Weights of a small GPT-style language model, trained from scratch on English Wikipedia.
Size: MLP 896 tanh GELU, vocabulary 2048.
Architecture: LayerNorm before each block, learned positions, no biases in attention or MLP, untied embeddings, normalized queries and keys, attention and MLP in parallel.
Training: a variant of SOAP for these matrices, 353M tokens.
Each number is 128 + 24 x the weight over its row's rms, rounded and kept within 0 to 255. Layers, rows and columns count from 0. Numbers have three digits each. The size before them is the row's rms in percent of the matrix's.

# layer 10 MLP up, 896x224, rms 0.194, rows 597-625, columns 0-111
106:163152140093188151140163119097161113131135161156129140135141133139118157124143116148148112092101132137149072111114126159172162147140152139150141112136126170108143147128134161115146125153101159159123169134143177111117134121126130075122121138147178106082120121179105102112146084166126043143138201107118150149160135144105139144127112133122
094:119082146152140121175108150090109130162121148157123136115106110186115109106100130146137091141095130117109118154089137190123129158153183138094087105158113123132102156156116095123133110122117116139150144123144118107120115119165104129078117155123111137158102125163141061122093105117143079109125110121113120132076123154078106116142114099087
101:145087169126128111123109161158128109126135099092102129150144130148104176105086137141096140125071115114125137111095143140130150134091137127113123142130120144122126094113093146140119113159117111160121117122098123134143102145129177095130101117097118152117101124132148169123114131119134111168150129126117156135173078099097186117111115143120
100:134123153118166097097099090130144119145163095125116144108097142126139074111137130141155079137078150114122117082143148113118149120152126112173108171127125092126105115116145100137139145129142112144133140165176166123133130138146150151119098144156158131148125145108107135105125150095135121115170112099144148112124117138113107135140104150099
101:164156103113151160139094139172134132102142126117152156117150107123109113112108136126152156082136146139109090165136125114140138184138095140118106143133139128137132125085124143099116114139137172123149089148127121171118107074104105134182127120128126125114091105131118136102139178140120112122140168165087169157157093137162143143088109120119
100:158117121134152127128126141162126113145162139108138132117144148093115117127162131141114134111092128124125102114163128106156171199134130098108178125163170102099118123146139154089120134124111136132154137121091130089150130137157076161131149146137161114114123096112128128093115123113141164156116150132173106118143107129106145151109144112122
096:110102153156135102148109120169084116101118152118121130088189163175156153104105131165161054082079160166119121139151144151123111127153114083165122132148140144149107112102114145127094123128134085148124119149161158115133124138097098144129102139119139129142112135154112103119145110184137178167144130138122115076095122095125165145140134122128
101:119144141134073082149148132162140113110163115143121105081152121156113157112105125128127126146138131124121115122107132125150155142134129126121128159124126229127158076149120145115151145096160111184104138134127098162116172122162105152112152177131118137147128137163150116155149089170153108089148102116134130087164163100113156148112122172162
098:151138126152153134138133167122134152150141101131093126160107086109128114124147094147099132101119159121154124097167158116138129132202136130102153149115150121135114163124138089076121144114144121134145119088145079100139125166150120128151129117118090148109073130096101127102152154144120138148184115089118142105110119068116173140138094117141
105:141113160116177087166150140156140153142130096107123173125111113125114125112156134089157145135171139110164151139178164106118161140168113147130125142107087117097107147175124141163117116158113126117141137126110118135107105132148096175139119121141174152100107099130146113129142124153152188129139139168112152143124181113130101110139098137146
102:113141111087145097139149097114141146125105098132122120088149088147135108129163137148131155120142133126114119139182130130136177147139144144129139135121113148115143157124157125093125136109118103156098184109118104171139138139114103105203105107142130098126109170136153115141132134112136131129091103159123118134143143142106168095131107136139
100:133187139127138152152151121110163125137136178182140149134146187129121107116121127107124138134120100118129130142120143163128150183151121089102143136144119108147102156137117131116140093137110100144161133157092090119157147156171127121118162184165151135166136130134135147163129089149118157111128129122148130118145105147101161118148129110134
098:126141138104124113114174129112064117127063148133147172099126149161079138156103075149114158124109116128145130139141100156132143142132111152124102133145103162122109128130133132107164078102154156140172139148134108145141122108168157109078120092149136155143125079117135188116130110086094177129160157147132171104114120172118160148132124158140
105:111105172111176159099107094094118131172121076136125147134178120149106076141125154129095114169117133100111111136168137149141130097148095148128136118121130130109115128095146122121187103136122107143125163121095120091133131178128135134119127140143132054160152102105132142143159140142110138100141129150183144112125117171147152112119128131122
093:153118130130136140075114176095094090145116112120114146147098135151146119109110131157165133119142142119149140125153132155119112093107142128114128117126061120171136081126190146074144108152157146109124179173130137160162117154105109094148105131154119116109139135109108109118166092101115112134146113113082140132126115164142143079109135115091
105:150128076139135118126149176080109105144096117102150111139128158154159132141111149102132122135115163101111139121131098134150152152135092124110090161140115125163125152136132143125148121186157133143104127121089129135121161112146101153154169162099142118116165175119142129117156127158119110130151132160162133100045151166115135095138129147111
096:176132178168126140173109154100144092136112098127135139166132140160180122128130086163148143143137113184127130102131157123125115124123144145131160141094122165092130158096154114120098117100109117101132092146111159097139120116120109107123145137144094083148182097116148152150169137138143133099115144138168118137095089111127102133136119109134
096:103124113190105155125123150086151119086165117129119134111135092125098143121151154133089069122157134107111157148139114106112161146119130147127128119089148153130109132162117107100140130134158121127110104178167101140122213136089125143146148115178104132122103113152082151140129103112158119112109122144162180129104110164110130132133107133105
097:177166176143136149094112142113136090149103127086095162130113156128112090163094147115136132127110097128124162158131111120119141126153151154159098093126127105130118115155138141104124148178105140136095125130127102114150120116138158103133105129103119105098108115093146152153146112090130114153169163139142105115123121155148096122137177166176
103:120114108171107105094137118085133115133107151097098122121165120154137145121143122125138137156125131137129131064102124149099140135107120184149124137122094131172144088116114119129124089166139130126167135147127106087129157157122124163096175119150165113115127112192161135119128077110112136151125130150066134138150137133116108173151171158118
095:175169166134149120111155122079097140148107139114135176141089136092134125118120105139164156105123130137140124136119106121152123133154104133122118166116166107115147124119120176121120135106110126149138098112109121136182150173128105156154129149119150091122113129120085150182104121122125121107080130097159094100114132100158121149107123137128
105:125112146147137104158122114115116148135147127105159097138193106106084106138183096127171135145162125147142140126136124148102127095135181111139135112144116127112075114110127141151133125111148115097110103130098096123105159080135154096164120158125141128113135129160051124135127154123137129116161145097145151109121154136161124147056172139134
096:150140126121068117105140127171144162157145128146086146087106174124119115125123080086113123118127154139158142155155066158117142131119127041137148153167132114155138129150122159125132180115140152105113099157101130152142138136123126119150131094108163158161166118114125094126112112156112131114155134116121125121115139145140147124109115131165
102:073116171128069119142130157099203144142151145111093125161155135159143126103047134094107137117150128111106133092126159129135124122157086144116128080127116133143108132097128113173125140125115162157143114153114118131132131112134164121090167132077125159113118125121128104149120155132140131091129123172168173165083141089103116092125134124173
100:103105125139139160148129169128093142134109142121163156118167108156062160080122120118133098131097153094155150155143114107158154157109155138120125149122141139133128159146148179170156146111190154118122112128122095126107136129121157143150150170153128101090195109116097149169095138144124137156109090161122152146129120136121134122127128114131
102:101158130111131135098091111144101144132158146120120130155134139116099162122137143152133108113172092160091135112145143156113099159123128140164145105130094106124172133127134095159096105170176142156118124098080137146118139092119130115140152108157145123153126096141136095124116139127111174121107130137130120109088116123098159130142097111080
101:197113145157142138111096124133098142077161128106116104094163163100149101063149162141113167148167111120114144106129151150124147091139109103115135129122155122167168141113153072140141169168138113136149131150116174126140112087156152102117151102094148136074114144129132140124135101098090162110115151147112145143135122098139144135111148120104
099:083121111143159106106122110140090140100129136145129160192114131118137124143127110128130135134134177135092129137064139138148106117131151149136103162142134107135092124118094131101147130157163145128172133091106169140087204135098133094152144112127145107158114105161156148116146104129145124132136153121112165111086151120088099144158094098127
095:128100140115145117125100104112149120125129125122160150166174149120118110124162138091102131085160148166115111137153100160165146102089134085141124163104140152111108133076104151151097128134114122122151117115134138161139096108114138154175085137098146143158154142102147163079136156140138135117143122141130133157129113104114149086146107147096
# layer 10 MLP down (transposed), 896x224, rms 0.189, rows 597-625, columns 0-111
109:152133134140175183121148129108145131128151107156152095145192126117146086127131116186122162112117136122090154125136141116121131128120076172122146125134138131153121156105111152158160144114117149152142179165119159151101133154136121090132131087133162123099128149137103102110124089120138074109128118117138105132150117127124123131135073123158
102:150125098137076107130150135132148158143112151078130134106200116146110092148140129142150114139116127146101111105130121167144119190098106120161120150105066098100132117105157122076140116151146147118082147107100133151134118116167113106095150142170097146110179139089105102171158097125118099139126159142143119127123139119124133118134151091142
099:148142096132118104063134120145182130090124108162141093158153124113129133076119101116134141099124124189132158133152143153107102149125134120143139125110129117092134112154135122107134089123134151119137107133130165091175184141085125148126108141122092114119136162081126168146145097152136103135128109110172097135151156107158137120144085165145
105:162116124131128112105097136071151105155131091184149101164101126072147198101079100129100115130113132139135130122143187160147072120092160142139135132137074118114170176174113084120108160090155123106122101143123125148113115155095089152117117144126108151110156133160142157104096124099145139147070147125118138165138135101122131114147123125123
103:105160128114102132100154121133102156164138104186141075099114096119131121141119176118143098119080098137160154170110124109080112142141129099101149119154134094114131136154133158153130118138120117159076103113124089163124135114111104136163177146129103112162105105152139138119133146108103131131114130082119132135161164161155088107123156151112
099:139136124130130134121135155131185149140115091113140163100122139105115099137125130137101127126096080129148105133110100170144154085093136107154128133130117102152102134101130111150184113183160114171159173110139114112122144155154167123161117144159134187142107113079133135145122108096117113111140111160140080147104129115161099130125171115138
099:120121145105137178090159129107132120148145110126154123100119117087134129108160158132119155124132093094125140179141122156138122122111144123144124110074140134161134140140120121151146118141150136149119131123131133125168152152142145102098113165114087148150106113131132109101163158171132109142134087113126150126142167055084138170088123150115
095:124119131111140154132113115181131073149098129130114158108122102133138172117129124143083123111121116128159144124136114185124134141154138075120109144132136136091108148192104131136108152127163143117115122162164095129130142099162150106113135088103132120116115133142105139128080156062161109138110185137072131126179133136125105151106166124118
100:088076099116118140120164154151139108139097100112146119134126133077111136114134129142098157089139098152096155103122124107114148135112095098107147122086137104101081145144110160163076115149131135097138082108128142143146147121107148120104117137133163149131123121116142111143128121097154122106132126169172142131154131119138129144095129124122
103:169102129105088135122151112137107120119161125084100104075121144134102124114123123157167157131118070139176127089143109123119107126093167161161118159162142108114193164136149121156096102090129137123106122127133075106133126151141137135120158153095161184153152104135113131102132162167136128104139131112123136093120155138118116087133104121112
096:111087148109122116114145136142181080120137147131112159128114179156157125095109078154115161108115155125138143136120128127127146116138087138100177125109114096111116085124139126090099158112143097128114098134126101127135124092135155163172151163145077147139112131135149154135129154109111076137127124116112085143163149068082121109103104104110
101:133133128131133146135153105113119138099143129160112140131125156103112139130133123126145126115129114130097120087105145127103091120181111131132115132155151145116152107135104153102110085156127175126071097140102123117119095153155150157121088123134088123136146153146071133177112050167170125157157130089117167140126091172113086119134121126154
098:071115119125121105117072128142146100151144123114157112152154109113141140104123148139122112144096137114112180137076162122115138121129091112129160127123105104099111149147096140104138151108084098121162136154084122135127111123115149137161158153176139113128107107138140119143117120152147147121128129142114164141125103070145119169119110125162
100:114122108128143116121132109192146129121119155114165137125120149104153166149090151102091111096131160156121092154152061098178150103130140117153157114129161112127135145125127117151149127173073101147103113124102138118097101129147150097135114147117165115102117142109118115148098136138085140129138101143108092142121108109155132103151125142130
094:118131122114147116135128155073113141037149131156142110127150110144140109122112067150102097115109116090113133124103152150125132088110138133113120159162132165075141159104119120152104151156116076111108099060124105114174077144119118075166108157103134140144094145158141141162091132129104104125127129172122118156160101100122128157125104132158
108:115176143158119098133158135111126120152163103078078115135141152134134143145144108122092166108150115122174120111126150174119158141105142150160115163111111147133132120147110081124122151140124110106187155110148125144136127114136149164144128140104108138159139127169152147149132140156118070108139136124112095097176132116132113109092089107097
102:155109127089120086132181144125172122100174086098120118122129129133123092138133103124115134108137104156139095123166134147127119110118138127113117132115106125138155134131102143118151170115077108198094125161076117152121116107119098116116122116115162142117108103168087173098088154150123108158175116141128121147091176159104160117140126167121
090:122183138131136091102100134132084145134112154100168070132117112145144122116104108090130135125138142132165122108094159133123125186143089130133125105151141146139133121097147141116138140120104115087124128084131139106096097123125148145121167091147111199130140132128081120121089150107086100136122103085099098142148141112170140183182153123172
097:124101131128152115074116136126152118076104116130142114142166106117139136102134143127144091167097144121131127107101120161112120146122143138111100080133173136135093104118111146156163112136135117123089128158136097123111161151155089143081153090123142168122101126117137160143125146135138149161154108077162169113147122122186114160176127115147
106:158139136127132104144099148151129133112183113152140167132087166128151123123129123149117100182128103147083115154115156107169107173139134132141092132122156129133137148110119157091139116104142140124120094085098140100138100127135162122167106157125111126110105116144112113124138096084116159127153134097105191158149109143118138120113153178142
090:157142132086134132110167106157109146144145097140168106133134170130117170127172104136137120131107129149144147117123130091137111139120095162113093114108124112147086137164146138129160145155142140150060135099111143086143126088143145150126084141152122123100135109158127148127164163156121120144124148127165131124125120147162071106133119124151
110:157112158123174101132136106119130117105122102139152125173139165120132141117103147091103124156103128180124149129120111131120104109131113146116126129106073125133111144163098120171141175120116189143120130140146113110107174139142142082148136083111153135131096109148120088097132181146091130126094138129169140099103122144162145135099170133148
095:093110145139130115143129084121086180135146118075120141130134115113104102117145120101130102165097100160154125102108081159105188115134169180130108132121169121145149120125112153143146119146139116135125099137102107136102127125119126100122146144121084151131176097143150090123100137104088133140160128118163092161121097119125138127135156113162
095:109129124150143122109175105112137121143103143124123174099116165116120121099134141163154140128106118169106129162153099155120137148115117103155113123143156118096114097158088162068115103134135135109120150120136149134156153133144124102108096120146108097106107118118112128133143155166147108116131166144128132108150098115109167156094130126168
094:165124179105130165142105112115116094116122173145066139036155109123093129136135129151106126107137113095134159120169129126118097142143143135144176132168108164113147146144129106114105148116082107176106157120117159110123129142089093126132100134142139147129145139149109125068113137126162145130130135109113145127120167103137135140129134141134
108:108088103153169149159154100112168135131124108150131114130210149098127112117113135101123134168151108123101144128086104166123125101094086144140136119169125112117109125097176135123145152121164155120143098146129124154092160096123147171115112116078130077132166148116151094115170105075140146138102104167147115111144165131146147137124175098180
094:088102156124139145121126120128130112156169152121117125134116147114118122138132102123120146138111138130144107142105115168136094165185143134093174148105148104163135103136097148062111084181138136124121105104147145117106120193180169079113141156113099111105118153121058125136139133126126108159109127123148134110131140129163092113084131142130
105:122141147122160158080133141147122109147146103117067095097140159096130121113122109160104131147168129092106112108131112111134135140106142082092156137142160114139116132088129137126093125094133143134132159096118157139126150124090098128149120115125082148147145082127133107129167114154137116146065159120112134146151111175107144163120135143156
097:168127098123113138124131097127122171131129124132114140112127090120113126091097126146111123102106110089118069109130090140120121115119124104160140145125149154117142119169130105149135140172135109159163141115125130115148134131154099104096148120104132137145109122120123079058138132046149146173121115108139158135164171165126156086116182100181